{"n_layer": 19, "d_model": 320, "n_head": 2, "n_kv_head": 2, "head_dim": 64, "d_mlp": 1280, "vocab_size": 10414, "activation": "quick_gelu", "norm": "layernorm", "norm_place": "pre", "norm_eps": 1e-05, "positions": "learned", "qk_norm": false, "attn_scale": 0.125, "bias": "all", "tie_embeddings": true, "parallel_block": true, "init": "uniform", "init_std_qkv": 0.0175, "init_std_o": 0.00284, "init_std_up": 0.0175, "init_std_down": 0.00284, "init_out_by_depth": true, "optimizer": "muon_variant", "lr": 0.00961, "lr_mult_o": 4.0, "lr_mult_down": 1.5, "beta1": 0.95, "lr_head": 0.00984, "grad_clip": 2.0, "warmup_steps": 200, "schedule": "wsd", "decay_fraction": 0.752, "decay_shape": "linear", "final_lr_fraction": 0.0, "batch_tokens": 131072, "seq_len": 256, "doc_mask": true, "train_tokens": 459600000, "steps": 3507, "dataset": "wikipedia_en"}
Each number is 200 + 40 x the weight over its row's rms, rounded and kept within 0 to 999. Layers, rows and columns count from 0. The size before them is the row's rms in percent of the matrix's.

# layer 3 attention output (transposed), 128x320, rms 0.392, rows 77-127, columns 288-319
086,253,167,238,262,198,250,206,213,263,224,200,174,141,216,208,267,185,202,180,170,268,238,167,136,185,199,164,137,226,187,236,174
085,204,178,177,241,276,270,210,171,143,240,218,143,260,112,189,201,173,213,218,217,258,247,173,235,187,251,276,171,269,173,193,146
094,185,164,181,216,204,224,154,195,123,202,213,200,157,202,201,140,184,204,204,201,196,179,192,189,187,242,206,151,210,203,251,180
092,155,170,183,181,204,237,134,224,282,248,176,169,199,238,179,153,236,125,224,283,142,245,223,209,236,137,267,272,189,140,262,188
088,168,229,107,259,228,193,218,189,285,235,218,180,214,204,174,191,225,269,183,215,197,217,179,192,207,172,253,254,187,132,191,181
092,104,167,209,228,255,201,201,150,217,205,163,228,212,210,191,169,138,157,178,235,242,217,156,222,217,112,188,208,220,200,202,226
091,174,223,220,206,164,163,168,200,202,299,198,208,160,177,207,251,221,274,221,198,228,246,261,134,252,203,145,141,121,216,214,211
088,204,137,238,207,224,140,220,179,247,244,225,195,266,221,122,231,215,139,230,178,226,187,183,171,187,163,178,196,244,226,211,295
083,165,148,161,184,262,227,164,186,157,241,264,249,196,176,141,217,193,251,238,191,193,209,230,161,209,215,247,126,207,226,168,164
089,195,191,154,177,264,204,132,213,193,206,221,161,256,281,222,155,243,228,165,173,144,205,178,194,221,216,185,223,211,98,206,231
091,181,193,177,217,253,170,134,291,218,214,169,189,224,232,210,310,168,43,210,182,266,283,289,162,185,209,74,187,232,202,193,152
089,264,273,184,167,209,196,223,177,207,162,194,195,228,247,135,145,239,26,201,193,219,255,154,149,247,157,194,200,203,196,266,132
089,242,194,178,144,169,216,185,221,195,235,162,171,233,235,222,151,163,184,136,221,222,179,210,162,239,285,193,201,225,171,213,189
086,185,171,220,194,199,236,135,238,188,240,169,184,160,175,251,220,243,215,171,175,150,217,142,215,234,189,209,147,191,140,233,155
091,171,216,183,168,254,216,203,234,175,115,171,168,237,212,225,241,142,378,149,225,198,174,226,200,238,138,124,202,105,266,156,175
083,204,177,231,192,243,227,188,151,163,250,89,135,160,203,109,193,244,176,240,219,214,147,246,203,129,162,202,275,261,228,261,215
090,281,271,251,259,202,198,257,227,274,203,222,185,175,155,284,131,210,147,203,250,155,200,108,223,151,249,136,283,200,207,225,164
086,209,214,133,155,233,169,155,154,244,215,269,172,261,215,147,183,135,181,219,255,250,161,255,208,184,201,153,211,190,151,207,160
090,192,156,185,208,166,206,204,220,254,233,185,213,215,215,198,176,165,151,246,212,177,223,187,261,287,226,260,120,148,124,140,192
097,192,148,191,212,251,197,273,149,172,241,170,168,170,219,199,202,208,216,148,175,215,231,202,176,226,205,166,193,227,243,207,215
087,209,243,136,255,175,182,166,171,229,192,157,244,186,188,177,168,265,247,155,216,235,240,120,223,218,225,185,227,284,242,207,76
082,241,211,224,183,169,261,211,236,268,274,148,148,216,181,239,221,222,287,165,264,231,192,261,269,204,159,221,220,216,180,153,211
087,222,201,224,170,202,168,193,212,210,159,215,315,196,233,227,193,175,200,213,199,235,142,126,174,227,260,164,219,216,175,212,233
091,168,212,193,197,181,251,224,185,200,154,221,202,212,108,149,243,129,221,221,88,173,231,192,231,211,303,229,218,223,212,176,211
089,216,249,197,191,166,189,159,208,231,195,225,295,234,261,126,197,192,234,253,146,170,209,194,192,168,190,161,189,213,245,178,165
092,209,167,247,152,175,249,261,197,226,185,277,139,173,178,126,206,227,316,167,227,213,170,172,166,227,208,243,205,229,174,255,202
095,185,224,178,130,184,160,231,102,165,152,221,264,154,170,213,255,192,196,226,207,139,221,213,145,175,193,250,95,141,197,157,162
090,245,197,185,262,202,187,155,207,217,160,209,192,199,132,201,198,202,163,135,167,186,242,190,211,244,218,222,140,230,271,185,155
092,171,189,223,198,216,187,225,283,176,193,148,222,269,137,213,203,229,317,226,278,218,181,215,143,96,242,215,159,162,180,265,228
090,144,162,312,137,245,196,215,207,186,184,182,227,160,129,249,195,174,182,177,181,237,266,313,173,213,157,142,158,205,242,208,162
087,142,172,237,169,147,199,230,185,215,184,219,181,232,133,221,192,202,146,156,210,232,194,180,195,180,208,171,151,245,239,209,192
089,225,172,214,249,311,201,199,214,176,206,253,132,191,169,239,136,148,260,230,222,231,147,242,121,219,263,196,165,224,139,206,210
093,174,243,141,264,189,193,233,182,236,176,246,210,229,150,230,193,178,199,250,125,283,170,181,166,178,241,197,263,151,123,188,163
085,173,228,188,224,266,257,232,163,216,227,240,184,178,135,225,207,220,209,236,237,290,224,127,199,114,209,269,162,171,206,225,172
090,200,252,224,222,221,141,214,330,148,207,234,163,181,217,172,137,253,146,221,172,221,272,221,261,156,150,219,125,151,193,161,185
096,206,231,223,190,181,197,282,272,208,201,218,213,181,127,130,178,221,68,153,199,217,196,185,210,246,170,218,123,161,171,280,183
087,220,220,188,200,252,227,221,167,215,212,230,173,152,201,203,183,146,117,202,159,207,194,187,202,154,211,199,231,283,184,215,267
088,227,151,159,211,198,192,196,184,150,192,172,178,207,171,164,170,205,252,204,224,326,188,155,180,167,193,243,213,234,187,278,234
084,218,288,189,232,174,294,215,144,178,211,266,189,197,169,206,143,197,209,172,267,158,229,180,180,197,267,171,262,224,199,211,178
092,244,298,232,193,243,183,242,183,272,165,243,164,187,199,263,247,196,87,245,174,232,192,249,172,228,185,171,229,167,244,187,150
091,192,197,151,248,186,200,168,224,190,124,191,190,160,183,239,152,248,165,207,188,150,261,289,217,202,198,268,187,205,205,193,188
088,123,148,205,198,163,176,153,190,133,182,205,193,154,127,219,197,184,180,128,187,261,123,175,180,199,238,266,198,173,230,228,259
094,260,149,224,123,108,155,179,207,195,214,212,192,210,185,194,220,205,262,219,196,232,205,166,124,153,236,194,249,166,212,215,235
088,244,198,208,268,213,153,247,160,296,220,209,211,230,239,224,244,201,223,159,131,199,155,255,132,174,180,168,192,190,222,248,144
092,199,177,247,236,263,314,245,214,203,211,219,162,214,255,203,253,169,298,197,257,223,180,158,200,243,205,251,218,213,178,177,202
082,251,204,234,190,129,179,173,213,238,231,223,293,220,242,230,201,198,211,176,242,270,182,217,224,250,282,236,234,234,217,207,243
086,229,165,151,194,215,166,257,213,164,95,239,212,200,269,184,214,83,222,258,189,222,204,245,201,173,195,243,225,167,172,110,231
086,161,172,223,211,216,243,209,244,236,172,222,240,164,177,166,161,230,105,211,209,208,121,247,260,211,195,227,250,261,243,301,252
093,213,189,170,266,179,142,126,150,237,183,226,180,276,200,218,214,265,205,205,187,233,168,185,195,63,260,216,220,230,218,205,176
092,237,172,227,159,202,271,208,180,160,190,221,257,185,140,186,252,290,135,238,225,210,195,245,278,154,240,90,196,214,249,190,249
091,161,131,201,201,180,236,153,279,199,173,161,172,160,213,227,196,230,229,210,226,197,218,222,176,167,211,158,222,190,248,197,225
# layer 3 attention value, 128x320, rms 0.0658, rows 78-127, columns 288-319
097,211,208,229,173,100,152,166,277,275,117,144,251,258,320,229,266,214,172,191,196,165,216,229,247,246,120,184,208,182,192,242,209
102,213,128,216,117,174,154,204,171,283,272,182,218,255,161,316,235,154,191,255,228,234,236,258,231,185,149,147,202,234,156,208,233
103,236,191,186,246,207,176,184,167,186,162,177,234,233,162,254,239,154,215,192,152,223,201,210,171,250,260,203,206,203,221,138,224
096,239,207,250,104,116,216,234,180,74,174,181,101,190,248,260,205,158,202,208,181,240,169,221,185,220,270,162,271,143,220,185,189
096,279,148,197,228,196,158,223,241,137,233,190,121,210,165,219,268,256,141,126,182,128,234,221,235,237,200,200,226,150,212,154,173
099,279,150,187,253,222,197,183,195,241,202,203,193,223,189,203,168,226,177,152,219,220,206,169,222,146,184,230,220,265,139,173,233
095,167,199,179,238,231,145,246,262,169,207,246,188,170,142,152,230,180,187,209,245,243,173,169,227,192,314,293,169,201,196,199,187
094,197,220,187,231,206,205,193,186,196,177,187,171,251,259,207,230,206,185,208,181,200,215,101,196,204,153,157,223,204,189,154,200
098,188,142,233,251,205,212,200,199,251,158,225,212,259,137,227,173,135,158,247,172,254,215,252,125,198,165,194,163,232,227,114,146
096,204,170,237,214,199,249,256,107,185,259,174,204,237,234,209,116,264,233,302,255,182,139,168,143,243,217,282,231,195,212,214,186
096,141,187,205,130,220,222,206,130,168,172,274,175,188,212,193,225,197,232,126,247,139,224,228,223,155,199,235,230,171,158,208,194
096,224,117,244,269,216,148,235,157,231,187,244,189,215,176,231,208,174,237,248,259,195,305,183,191,168,161,239,227,253,231,257,184
094,199,185,155,185,185,125,219,168,243,121,146,168,206,166,207,157,205,240,200,224,235,257,191,165,190,207,218,184,222,136,148,213
093,143,202,239,194,226,169,183,220,252,191,242,202,167,146,162,129,261,212,303,101,153,219,163,237,124,183,251,263,257,197,242,205
095,240,173,207,158,177,190,214,294,171,184,288,262,199,236,148,229,211,198,181,133,167,136,179,144,228,187,124,174,179,148,199,134
094,140,158,203,265,112,223,244,251,236,188,192,206,180,265,178,193,151,159,192,197,223,191,227,156,249,197,203,228,168,163,230,237
091,179,212,272,242,147,207,250,225,185,227,163,240,168,137,163,223,267,114,208,162,182,269,172,204,196,168,150,205,122,347,203,177
098,183,174,221,217,257,154,238,265,158,118,247,214,131,205,181,176,177,204,105,201,154,211,221,242,258,190,82,205,201,160,208,192
100,164,204,218,253,129,205,211,254,181,239,204,145,144,182,268,185,158,189,197,212,186,153,121,224,181,211,209,161,186,242,197,127
095,137,175,184,178,159,245,241,151,207,236,211,178,216,243,239,228,169,246,127,228,128,192,310,219,193,219,275,221,156,186,222,156
090,169,210,282,237,164,204,152,131,227,165,159,113,103,197,206,168,182,238,265,214,114,191,154,129,197,206,140,196,222,173,175,165
092,153,172,187,114,175,232,206,172,163,161,210,153,167,194,247,182,275,183,129,262,140,176,235,254,211,200,246,230,197,181,264,189
094,225,205,262,202,302,162,241,169,162,167,364,184,182,263,205,187,183,139,252,225,130,187,162,229,144,178,140,174,242,221,247,222
099,161,131,238,224,181,169,177,188,248,188,181,163,154,214,194,208,197,213,198,199,203,234,192,235,188,46,228,223,231,269,246,122
095,196,209,188,131,220,143,200,264,162,219,173,186,232,213,213,204,150,125,248,201,198,178,168,180,240,255,237,206,194,206,172,232
094,171,151,169,221,129,200,180,263,226,218,162,183,136,249,249,239,220,230,214,186,197,152,186,256,179,203,213,258,254,228,234,165
099,226,180,109,106,190,159,241,217,214,209,172,163,245,151,219,245,265,177,235,183,228,203,134,262,215,203,194,282,225,165,217,210
100,240,201,215,213,228,125,191,177,223,162,233,164,138,193,239,166,200,228,253,198,150,179,218,212,231,178,127,172,191,181,268,201
095,185,235,192,286,209,205,216,107,168,201,205,192,189,189,214,171,202,229,230,175,240,105,186,190,203,143,220,189,276,202,165,210
095,194,192,181,226,244,88,160,244,212,230,171,242,201,216,207,255,188,153,174,209,265,174,223,213,240,262,233,150,231,229,160,257
102,203,229,220,196,147,232,202,245,161,184,170,168,243,297,233,200,231,192,198,228,207,195,199,216,170,214,163,107,259,247,231,139
102,257,190,183,214,197,134,223,166,169,159,259,203,201,223,221,194,211,212,213,250,162,221,214,132,221,223,142,260,253,205,236,133
093,200,208,178,164,196,114,194,198,153,219,152,155,195,265,241,214,185,174,151,157,166,272,208,278,235,265,189,202,177,245,187,188
103,219,273,209,228,200,241,178,152,263,233,242,201,201,148,247,134,235,222,183,175,130,263,260,139,255,190,139,204,239,149,202,208
095,228,210,178,157,158,220,168,178,234,156,250,132,197,220,253,200,228,201,195,175,225,130,145,124,240,153,126,145,246,213,139,269
095,218,177,226,174,200,137,155,183,183,264,236,299,265,197,123,228,162,219,222,202,213,163,181,167,281,172,177,218,175,149,183,164
092,179,212,218,160,235,235,220,185,222,214,181,189,165,225,198,235,192,116,222,203,168,144,267,153,195,191,193,178,210,227,167,187
093,171,212,154,239,219,167,219,256,191,226,221,188,183,212,260,172,255,210,144,258,189,148,228,179,160,211,205,193,199,303,218,224
096,157,253,113,213,252,241,177,177,166,197,141,228,256,219,213,82,222,252,203,171,238,209,201,193,192,160,286,157,275,120,256,219
099,271,203,190,239,255,168,164,222,178,177,189,156,231,188,174,273,158,210,269,212,281,196,182,250,218,208,139,227,238,179,194,221
092,180,250,276,170,174,237,212,212,253,185,190,205,159,240,164,155,178,232,206,252,179,223,261,244,255,199,141,97,206,168,136,256
097,194,208,208,263,208,233,213,183,122,200,151,243,232,293,111,245,234,168,146,180,170,141,188,257,185,177,232,134,241,169,217,229
098,165,208,231,186,163,196,157,281,66,199,166,179,194,208,196,159,151,231,189,191,148,173,121,144,286,228,167,149,291,143,167,218
097,170,244,241,250,206,185,161,228,225,65,210,113,169,183,140,229,246,202,230,195,185,217,186,273,196,256,251,167,150,191,254,183
096,168,134,146,231,216,202,272,187,143,222,194,151,118,233,188,137,203,204,240,149,191,154,164,162,259,188,228,185,219,95,174,240
091,138,196,197,247,152,264,265,197,198,197,179,145,216,125,113,180,252,192,126,197,244,272,136,190,232,216,239,269,242,248,239,174
096,181,163,191,229,230,144,222,182,158,194,237,195,150,215,164,156,183,117,186,197,232,191,210,191,225,118,168,258,162,240,243,254
100,273,209,295,205,205,227,205,170,233,181,218,264,228,171,138,270,144,155,181,187,237,147,227,132,211,191,173,140,137,160,259,250
095,179,200,122,264,211,200,180,246,301,269,179,209,184,277,179,230,149,136,208,163,248,231,176,237,121,194,193,209,176,183,190,244
092,154,178,187,170,211,154,224,170,220,166,234,208,221,198,216,199,192,248,224,175,236,147,258,215,254,224,149,224,209,190,213,246
# layer 3 MLP up, 1280x320, rms 0.121, rows 0-56, columns 288-319
097,229,272,198,177,151,185,123,141,263,193,192,228,266,216,183,200,191,211,258,233,174,231,129,253,201,175,171,225,194,167,159,181
097,161,231,138,136,184,216,195,150,266,135,232,161,194,176,186,140,279,201,208,256,222,243,187,262,193,197,165,184,189,154,234,246
100,246,244,225,235,166,168,281,267,215,217,253,216,260,178,190,193,221,159,128,259,200,155,158,161,209,247,111,240,151,211,269,216
098,271,138,268,188,259,236,235,156,245,192,171,191,168,197,205,248,178,196,178,146,230,289,225,184,162,215,127,211,189,291,157,179
089,239,223,238,190,217,172,221,177,161,240,202,170,182,210,192,219,204,200,245,188,316,217,215,161,148,187,255,185,216,118,174,159
101,124,161,205,195,238,147,244,185,155,217,180,208,173,147,167,141,142,194,245,164,183,202,265,179,162,202,245,212,226,272,205,229
101,175,310,168,185,187,174,199,208,152,211,128,165,160,162,204,248,160,159,304,214,210,198,268,222,163,171,157,180,209,265,170,152
121,184,163,217,265,172,234,222,252,200,144,224,200,255,201,250,172,242,221,111,214,260,183,229,175,138,214,208,232,261,184,222,212
091,242,268,174,208,156,282,224,146,251,161,178,178,144,229,216,245,236,210,135,153,199,263,219,200,197,132,159,219,155,179,175,162
098,141,225,204,216,185,224,170,181,198,298,231,232,194,204,202,168,214,171,200,163,192,183,189,203,206,277,169,175,195,219,253,199
088,196,188,217,180,146,183,135,148,169,205,260,209,195,195,169,173,205,156,253,222,176,131,271,218,297,251,207,222,186,216,177,225
106,229,128,189,266,128,222,166,218,210,200,232,220,217,239,184,140,229,191,267,141,208,180,125,193,221,249,167,203,281,138,271,240
098,153,211,147,157,153,265,256,234,259,216,212,246,240,302,191,111,260,216,267,228,217,242,110,191,207,160,206,167,174,130,234,205
097,167,152,242,238,196,229,213,221,211,124,134,243,216,212,168,219,250,233,207,146,229,230,170,170,217,219,152,180,220,220,198,186
103,203,179,159,205,239,188,211,226,225,221,202,143,261,302,189,211,179,210,235,249,193,235,134,172,304,243,139,201,189,189,208,202
096,223,208,236,195,240,246,172,197,229,220,169,188,197,228,203,283,219,176,174,263,217,142,213,135,219,146,233,257,242,205,223,119
107,206,219,122,239,235,170,216,174,206,189,214,234,171,231,220,135,279,195,208,175,193,226,113,175,197,180,153,189,255,181,217,235
122,207,219,144,180,210,230,197,212,234,262,188,167,181,234,170,192,235,223,167,202,220,176,270,143,172,201,214,257,196,187,134,223
099,181,142,153,173,225,175,228,143,218,198,150,173,236,178,136,202,230,197,246,190,200,204,305,180,231,225,206,135,239,244,251,273
093,202,191,179,130,137,264,195,141,231,227,148,224,188,249,270,201,216,192,156,172,197,193,170,266,217,240,236,174,172,178,135,220
102,168,189,234,216,140,231,167,237,234,189,238,238,239,195,225,269,177,283,246,165,219,181,272,179,152,222,225,215,208,193,135,216
101,245,221,185,313,224,184,201,186,122,195,179,248,182,219,155,211,232,218,171,196,194,209,236,185,171,239,201,236,188,135,140,257
104,201,258,218,155,150,255,236,189,233,238,251,207,180,179,122,234,211,120,214,232,249,237,214,143,208,220,279,151,244,241,231,231
128,176,190,181,146,239,221,227,143,190,190,265,171,194,209,116,145,184,256,192,223,254,274,177,193,211,152,113,230,184,190,208,252
103,163,162,179,253,202,164,175,166,203,142,262,230,194,254,238,202,287,146,159,323,219,237,199,275,269,163,185,191,177,142,128,175
098,252,232,194,254,234,182,271,180,247,188,174,231,286,224,185,238,202,235,237,185,195,198,201,229,156,208,185,226,239,175,176,171
107,244,196,212,210,212,168,242,215,205,241,110,254,195,167,195,179,240,187,203,127,221,225,268,206,254,196,219,174,146,160,231,252
113,165,146,213,270,241,195,168,215,177,158,211,231,170,138,142,236,179,213,244,176,104,159,245,135,150,158,163,177,238,169,204,227
104,244,231,221,275,295,203,154,114,123,198,199,179,220,207,214,242,170,244,219,269,220,247,252,170,132,287,87,131,203,267,157,204
100,158,207,278,162,210,183,173,207,262,245,194,180,108,144,174,192,187,144,206,241,130,193,208,199,128,186,246,228,169,172,136,242
097,135,163,274,219,201,231,183,173,182,183,170,154,212,196,215,176,190,156,212,187,164,209,140,142,228,194,125,235,238,180,186,183
094,180,194,157,242,182,290,226,238,184,242,153,243,200,211,256,154,150,200,195,158,157,163,305,182,183,184,189,204,166,223,157,227
107,152,178,227,201,225,181,240,219,228,211,132,249,188,278,176,231,270,186,149,189,270,172,182,192,211,281,135,228,214,203,243,239
088,183,232,142,234,210,221,165,254,267,230,193,157,219,194,288,259,248,175,219,202,217,195,134,203,195,193,232,203,178,228,245,185
091,210,192,268,160,62,182,223,217,263,229,134,267,182,183,143,185,183,236,136,156,158,144,184,188,237,215,219,130,182,129,226,221
096,160,188,183,238,209,178,189,137,171,180,282,206,147,235,186,200,256,247,166,174,212,177,170,202,139,202,222,224,239,205,192,215
098,217,203,187,185,248,196,201,186,208,280,224,190,221,173,211,273,228,274,294,204,212,145,234,250,141,158,156,225,228,152,173,175
108,173,178,216,242,156,206,156,249,216,175,259,176,134,179,187,208,285,159,103,256,198,188,186,191,161,259,158,162,232,229,238,224
105,107,213,248,223,194,184,182,187,284,277,288,219,171,163,236,163,227,221,99,177,233,168,160,156,161,139,193,230,228,175,171,263
099,198,179,188,232,225,218,196,186,162,189,196,206,199,200,175,239,230,234,187,199,246,273,182,193,197,148,245,138,207,261,119,252
093,121,185,294,186,233,220,226,114,121,160,173,223,247,202,224,218,222,153,192,170,180,222,110,200,201,232,148,172,202,256,198,237
097,134,190,158,247,243,296,246,190,224,213,198,201,250,221,190,166,198,202,140,183,194,252,172,235,203,180,221,179,190,174,126,221
100,191,128,207,102,102,202,107,114,253,198,249,257,239,167,159,148,190,155,200,204,227,176,166,188,148,161,249,245,205,214,156,186
104,292,176,187,164,163,169,255,226,250,213,190,246,229,169,194,174,188,207,172,171,169,110,268,207,182,220,220,199,297,172,255,222
092,304,113,191,203,128,208,213,222,174,214,215,269,246,148,174,200,129,232,194,236,247,198,192,210,199,218,215,224,236,264,137,225
096,137,206,190,186,212,232,212,123,151,213,235,268,138,152,216,163,174,233,201,92,196,241,196,158,218,108,193,202,213,204,174,230
106,188,236,165,224,213,172,128,230,184,162,280,202,207,196,169,171,169,207,207,240,187,216,253,254,134,225,176,202,173,243,221,194
099,202,195,223,194,161,202,254,144,224,201,268,218,195,253,222,211,181,191,146,179,212,224,155,185,217,253,251,240,185,266,161,185
087,138,192,213,224,221,195,176,161,217,208,170,212,216,217,199,205,226,297,211,164,177,174,208,213,132,247,250,186,203,176,178,247
104,167,150,289,208,158,226,192,220,167,223,237,225,172,220,191,237,243,234,194,210,110,196,168,168,218,203,175,215,160,228,226,191
096,245,203,251,214,235,187,175,266,225,299,119,217,248,148,187,247,176,187,189,187,164,200,168,205,242,246,168,211,162,148,190,199
101,191,173,169,205,168,210,223,179,191,270,236,223,207,191,299,237,152,211,312,240,236,230,211,172,170,133,170,225,161,225,255,195
101,239,208,208,177,235,167,138,133,252,277,120,215,229,134,193,185,171,274,172,214,152,145,251,237,216,217,125,199,152,144,174,254
101,148,174,271,267,155,197,252,136,192,210,180,308,222,233,176,152,149,252,221,176,127,197,168,235,252,148,170,216,192,244,254,225
102,152,221,258,191,205,196,214,192,275,177,205,209,212,177,214,206,216,164,175,236,138,229,212,226,139,214,189,209,113,160,207,238
088,161,84,254,150,186,209,207,247,192,190,182,217,77,209,177,196,124,197,286,138,214,255,174,221,224,172,188,144,163,202,225,173
093,183,214,73,186,175,172,196,107,214,192,296,201,212,204,163,156,200,228,241,195,196,262,212,164,224,254,177,140,172,266,277,154
# layer 3 MLP down (transposed), 1280x320, rms 0.0833, rows 0-55, columns 288-319
096,190,170,270,126,261,183,224,252,172,251,136,237,249,201,220,207,189,205,176,229,125,246,169,148,183,209,165,143,262,225,150,252
098,188,179,247,236,227,195,239,164,234,216,237,196,175,218,153,218,180,156,215,161,259,219,193,183,250,157,228,217,233,231,108,267
107,215,143,209,316,229,214,194,217,255,149,166,207,241,214,236,243,218,224,195,180,183,194,209,188,288,230,105,256,227,292,211,226
101,192,157,215,173,143,207,166,165,243,188,197,183,221,243,200,176,203,200,192,167,227,175,185,222,197,246,111,204,191,173,172,175
095,256,201,161,246,233,129,243,229,124,130,203,145,200,229,186,204,220,265,189,210,188,135,119,184,224,206,205,265,222,182,159,229
098,206,179,279,240,230,155,152,237,185,146,183,241,141,185,179,161,188,230,164,174,133,182,195,180,199,189,220,112,194,173,244,157
103,163,231,181,202,149,174,176,177,133,233,224,192,221,231,244,191,168,173,226,207,233,310,177,220,206,168,256,249,203,273,125,159
122,140,176,175,181,187,184,159,175,214,159,178,141,172,259,207,264,174,212,187,184,196,127,245,159,198,210,168,186,169,150,257,164
089,187,214,203,221,182,178,190,147,226,144,190,114,176,184,275,183,205,144,121,147,146,220,157,211,257,178,155,216,172,234,251,196
103,197,215,202,163,189,201,167,128,152,258,185,219,282,158,153,175,240,214,212,184,215,87,293,220,196,233,205,179,221,168,207,213
091,209,196,215,233,242,235,157,180,219,213,260,193,270,212,238,207,224,214,207,172,189,204,266,215,192,160,197,160,226,125,208,216
111,251,229,289,220,172,181,198,154,171,188,173,191,156,202,207,184,224,162,226,190,231,234,179,187,162,254,285,213,196,184,156,165
102,276,217,194,203,119,191,202,195,239,152,263,215,226,168,183,181,253,216,237,162,178,225,255,203,281,190,217,188,175,176,242,244
103,252,220,190,182,198,239,214,254,123,198,174,199,206,224,214,219,168,218,171,267,186,221,210,152,150,186,204,167,128,225,139,210
102,226,198,265,209,216,222,199,177,193,116,161,225,219,203,183,211,151,153,178,169,158,97,259,177,142,247,213,222,193,217,157,250
095,143,201,215,211,187,161,194,129,252,216,181,246,245,171,170,195,203,211,169,193,172,176,156,246,133,160,196,180,208,208,186,185
108,251,247,196,170,189,238,207,219,179,157,237,213,137,155,225,236,161,305,210,209,137,190,259,188,247,294,233,198,169,231,183,110
136,224,208,255,227,182,208,243,162,226,165,192,205,236,230,239,187,180,154,185,169,216,231,220,197,185,288,247,212,185,211,153,198
096,176,137,249,161,211,234,214,215,175,225,194,143,153,183,279,225,169,199,199,214,142,212,212,150,227,150,163,196,243,190,144,228
095,198,253,204,218,213,272,147,176,171,254,194,169,164,136,223,264,116,213,274,210,250,237,146,300,262,109,129,169,157,118,216,202
102,177,250,232,179,148,120,156,261,198,263,154,189,190,175,157,183,215,322,155,180,266,192,158,172,223,107,133,234,212,173,198,188
105,223,213,261,237,141,224,191,262,182,221,137,115,192,205,265,229,210,143,194,210,189,223,152,159,209,257,195,221,182,187,217,252
110,230,273,185,238,199,168,182,222,170,162,230,224,187,181,165,147,222,159,221,233,260,246,153,182,260,195,175,250,227,279,173,217
126,171,198,141,152,186,289,246,173,213,206,208,160,196,120,213,150,143,173,293,217,169,191,216,257,236,185,222,231,167,214,197,109
099,201,234,192,208,123,177,235,188,141,278,165,153,243,249,210,167,189,192,244,181,256,222,164,254,141,199,208,177,170,207,135,322
101,241,199,199,216,182,243,176,235,133,131,208,197,221,272,191,179,214,147,179,255,71,146,274,206,215,135,163,267,172,224,197,205
108,204,208,168,216,190,216,207,186,212,135,184,276,217,248,192,245,211,241,178,183,156,217,148,218,240,242,197,233,162,175,203,225
109,202,121,261,207,215,159,232,131,147,225,220,207,175,153,163,119,182,211,200,186,179,125,184,208,186,154,163,178,187,149,174,182
107,278,245,206,205,241,261,171,237,166,195,154,175,168,176,185,158,179,227,193,226,246,184,242,228,199,252,247,194,195,183,153,230
099,216,206,209,255,201,150,165,180,222,219,228,216,159,149,168,225,176,212,209,135,164,184,186,222,215,153,201,210,193,193,194,133
099,255,241,195,270,176,222,185,273,161,133,173,180,233,175,210,206,198,265,210,109,193,212,169,187,188,226,137,245,133,235,231,230
095,170,160,238,157,208,211,239,165,202,150,228,178,225,244,233,178,182,230,118,139,185,173,207,176,182,220,200,180,225,187,244,193
103,220,148,213,204,156,232,223,225,177,199,194,136,202,194,210,241,204,217,205,182,208,127,161,180,157,266,274,195,90,248,140,196
094,159,217,158,224,225,131,180,261,233,227,212,153,216,197,155,189,233,119,188,185,255,215,216,198,231,241,142,207,208,159,195,178
090,177,204,253,138,140,248,199,236,184,168,261,176,183,190,243,255,188,100,223,259,137,191,253,180,187,198,140,216,263,196,176,238
093,203,191,208,182,185,236,246,270,191,205,175,150,251,209,211,133,210,80,175,206,205,223,179,219,125,213,200,208,209,197,156,166
092,178,184,216,214,213,251,151,170,229,130,208,230,213,267,197,170,224,196,203,218,239,213,176,297,203,233,177,157,165,176,154,169
108,242,195,121,174,159,242,168,149,215,139,213,174,152,100,155,134,159,178,175,179,232,209,173,178,193,258,196,222,240,180,225,140
108,189,224,228,240,186,206,189,227,217,303,142,225,201,245,164,183,241,236,194,112,279,178,199,166,239,250,226,169,197,230,238,142
098,186,219,149,244,244,133,234,227,208,200,222,196,125,261,231,217,215,239,268,236,264,203,227,175,218,219,242,234,264,198,210,174
090,129,189,192,232,211,228,250,189,137,156,229,216,223,186,244,128,233,236,263,194,115,239,157,217,154,252,227,239,219,248,140,247
096,124,218,176,233,251,217,227,162,194,177,160,195,258,217,189,280,149,134,202,172,214,225,240,237,135,183,175,220,186,188,261,222
099,230,111,139,157,148,250,249,147,255,213,189,149,196,194,221,169,186,200,101,175,230,208,159,193,185,125,198,204,279,235,182,259
105,271,126,224,199,191,198,181,263,193,176,231,289,152,217,201,194,195,238,214,231,249,156,187,251,245,208,161,188,200,238,247,196
090,126,206,189,207,210,180,240,234,177,231,179,147,195,183,233,101,130,222,194,226,228,175,129,125,179,174,182,226,175,215,156,188
096,198,176,107,135,193,193,210,199,172,225,284,202,148,208,225,216,175,241,132,228,241,174,187,191,184,238,184,190,207,203,142,211
101,160,297,183,233,214,195,195,213,189,268,187,171,154,140,152,214,221,226,229,230,195,167,269,219,174,142,209,182,206,210,231,194
103,253,213,201,136,136,179,210,205,135,164,196,215,154,293,174,187,210,244,129,130,270,130,246,211,151,158,235,252,150,241,185,219
082,262,135,175,142,167,204,227,233,221,161,208,187,252,245,160,215,236,306,181,166,171,261,155,213,192,172,211,155,207,230,211,226
094,197,224,224,248,216,169,265,183,186,149,250,253,167,188,263,195,195,216,218,149,232,193,214,215,203,231,268,274,170,230,266,229
095,191,235,179,169,242,308,173,244,199,246,254,167,156,241,278,179,160,107,136,138,235,237,194,140,186,175,189,203,174,264,285,192
094,174,152,198,157,182,254,157,168,142,224,194,249,97,171,316,182,211,276,244,202,200,241,236,131,243,134,173,184,201,182,166,181
100,162,248,177,221,162,211,244,202,191,189,177,205,238,197,239,216,178,181,230,237,254,248,170,205,235,175,206,138,290,102,280,179
100,195,248,166,186,191,244,166,204,227,204,167,141,81,225,246,121,226,306,150,271,251,222,206,158,142,211,217,234,216,138,217,169
100,176,198,174,196,155,215,249,229,168,239,130,164,252,120,170,206,219,341,178,242,157,129,174,218,169,217,209,246,218,235,154,182
086,256,260,163,152,220,179,168,205,241,192,183,289,151,173,94,184,166,52,204,201,192,175,204,192,208,152,221,217,257,243,252,184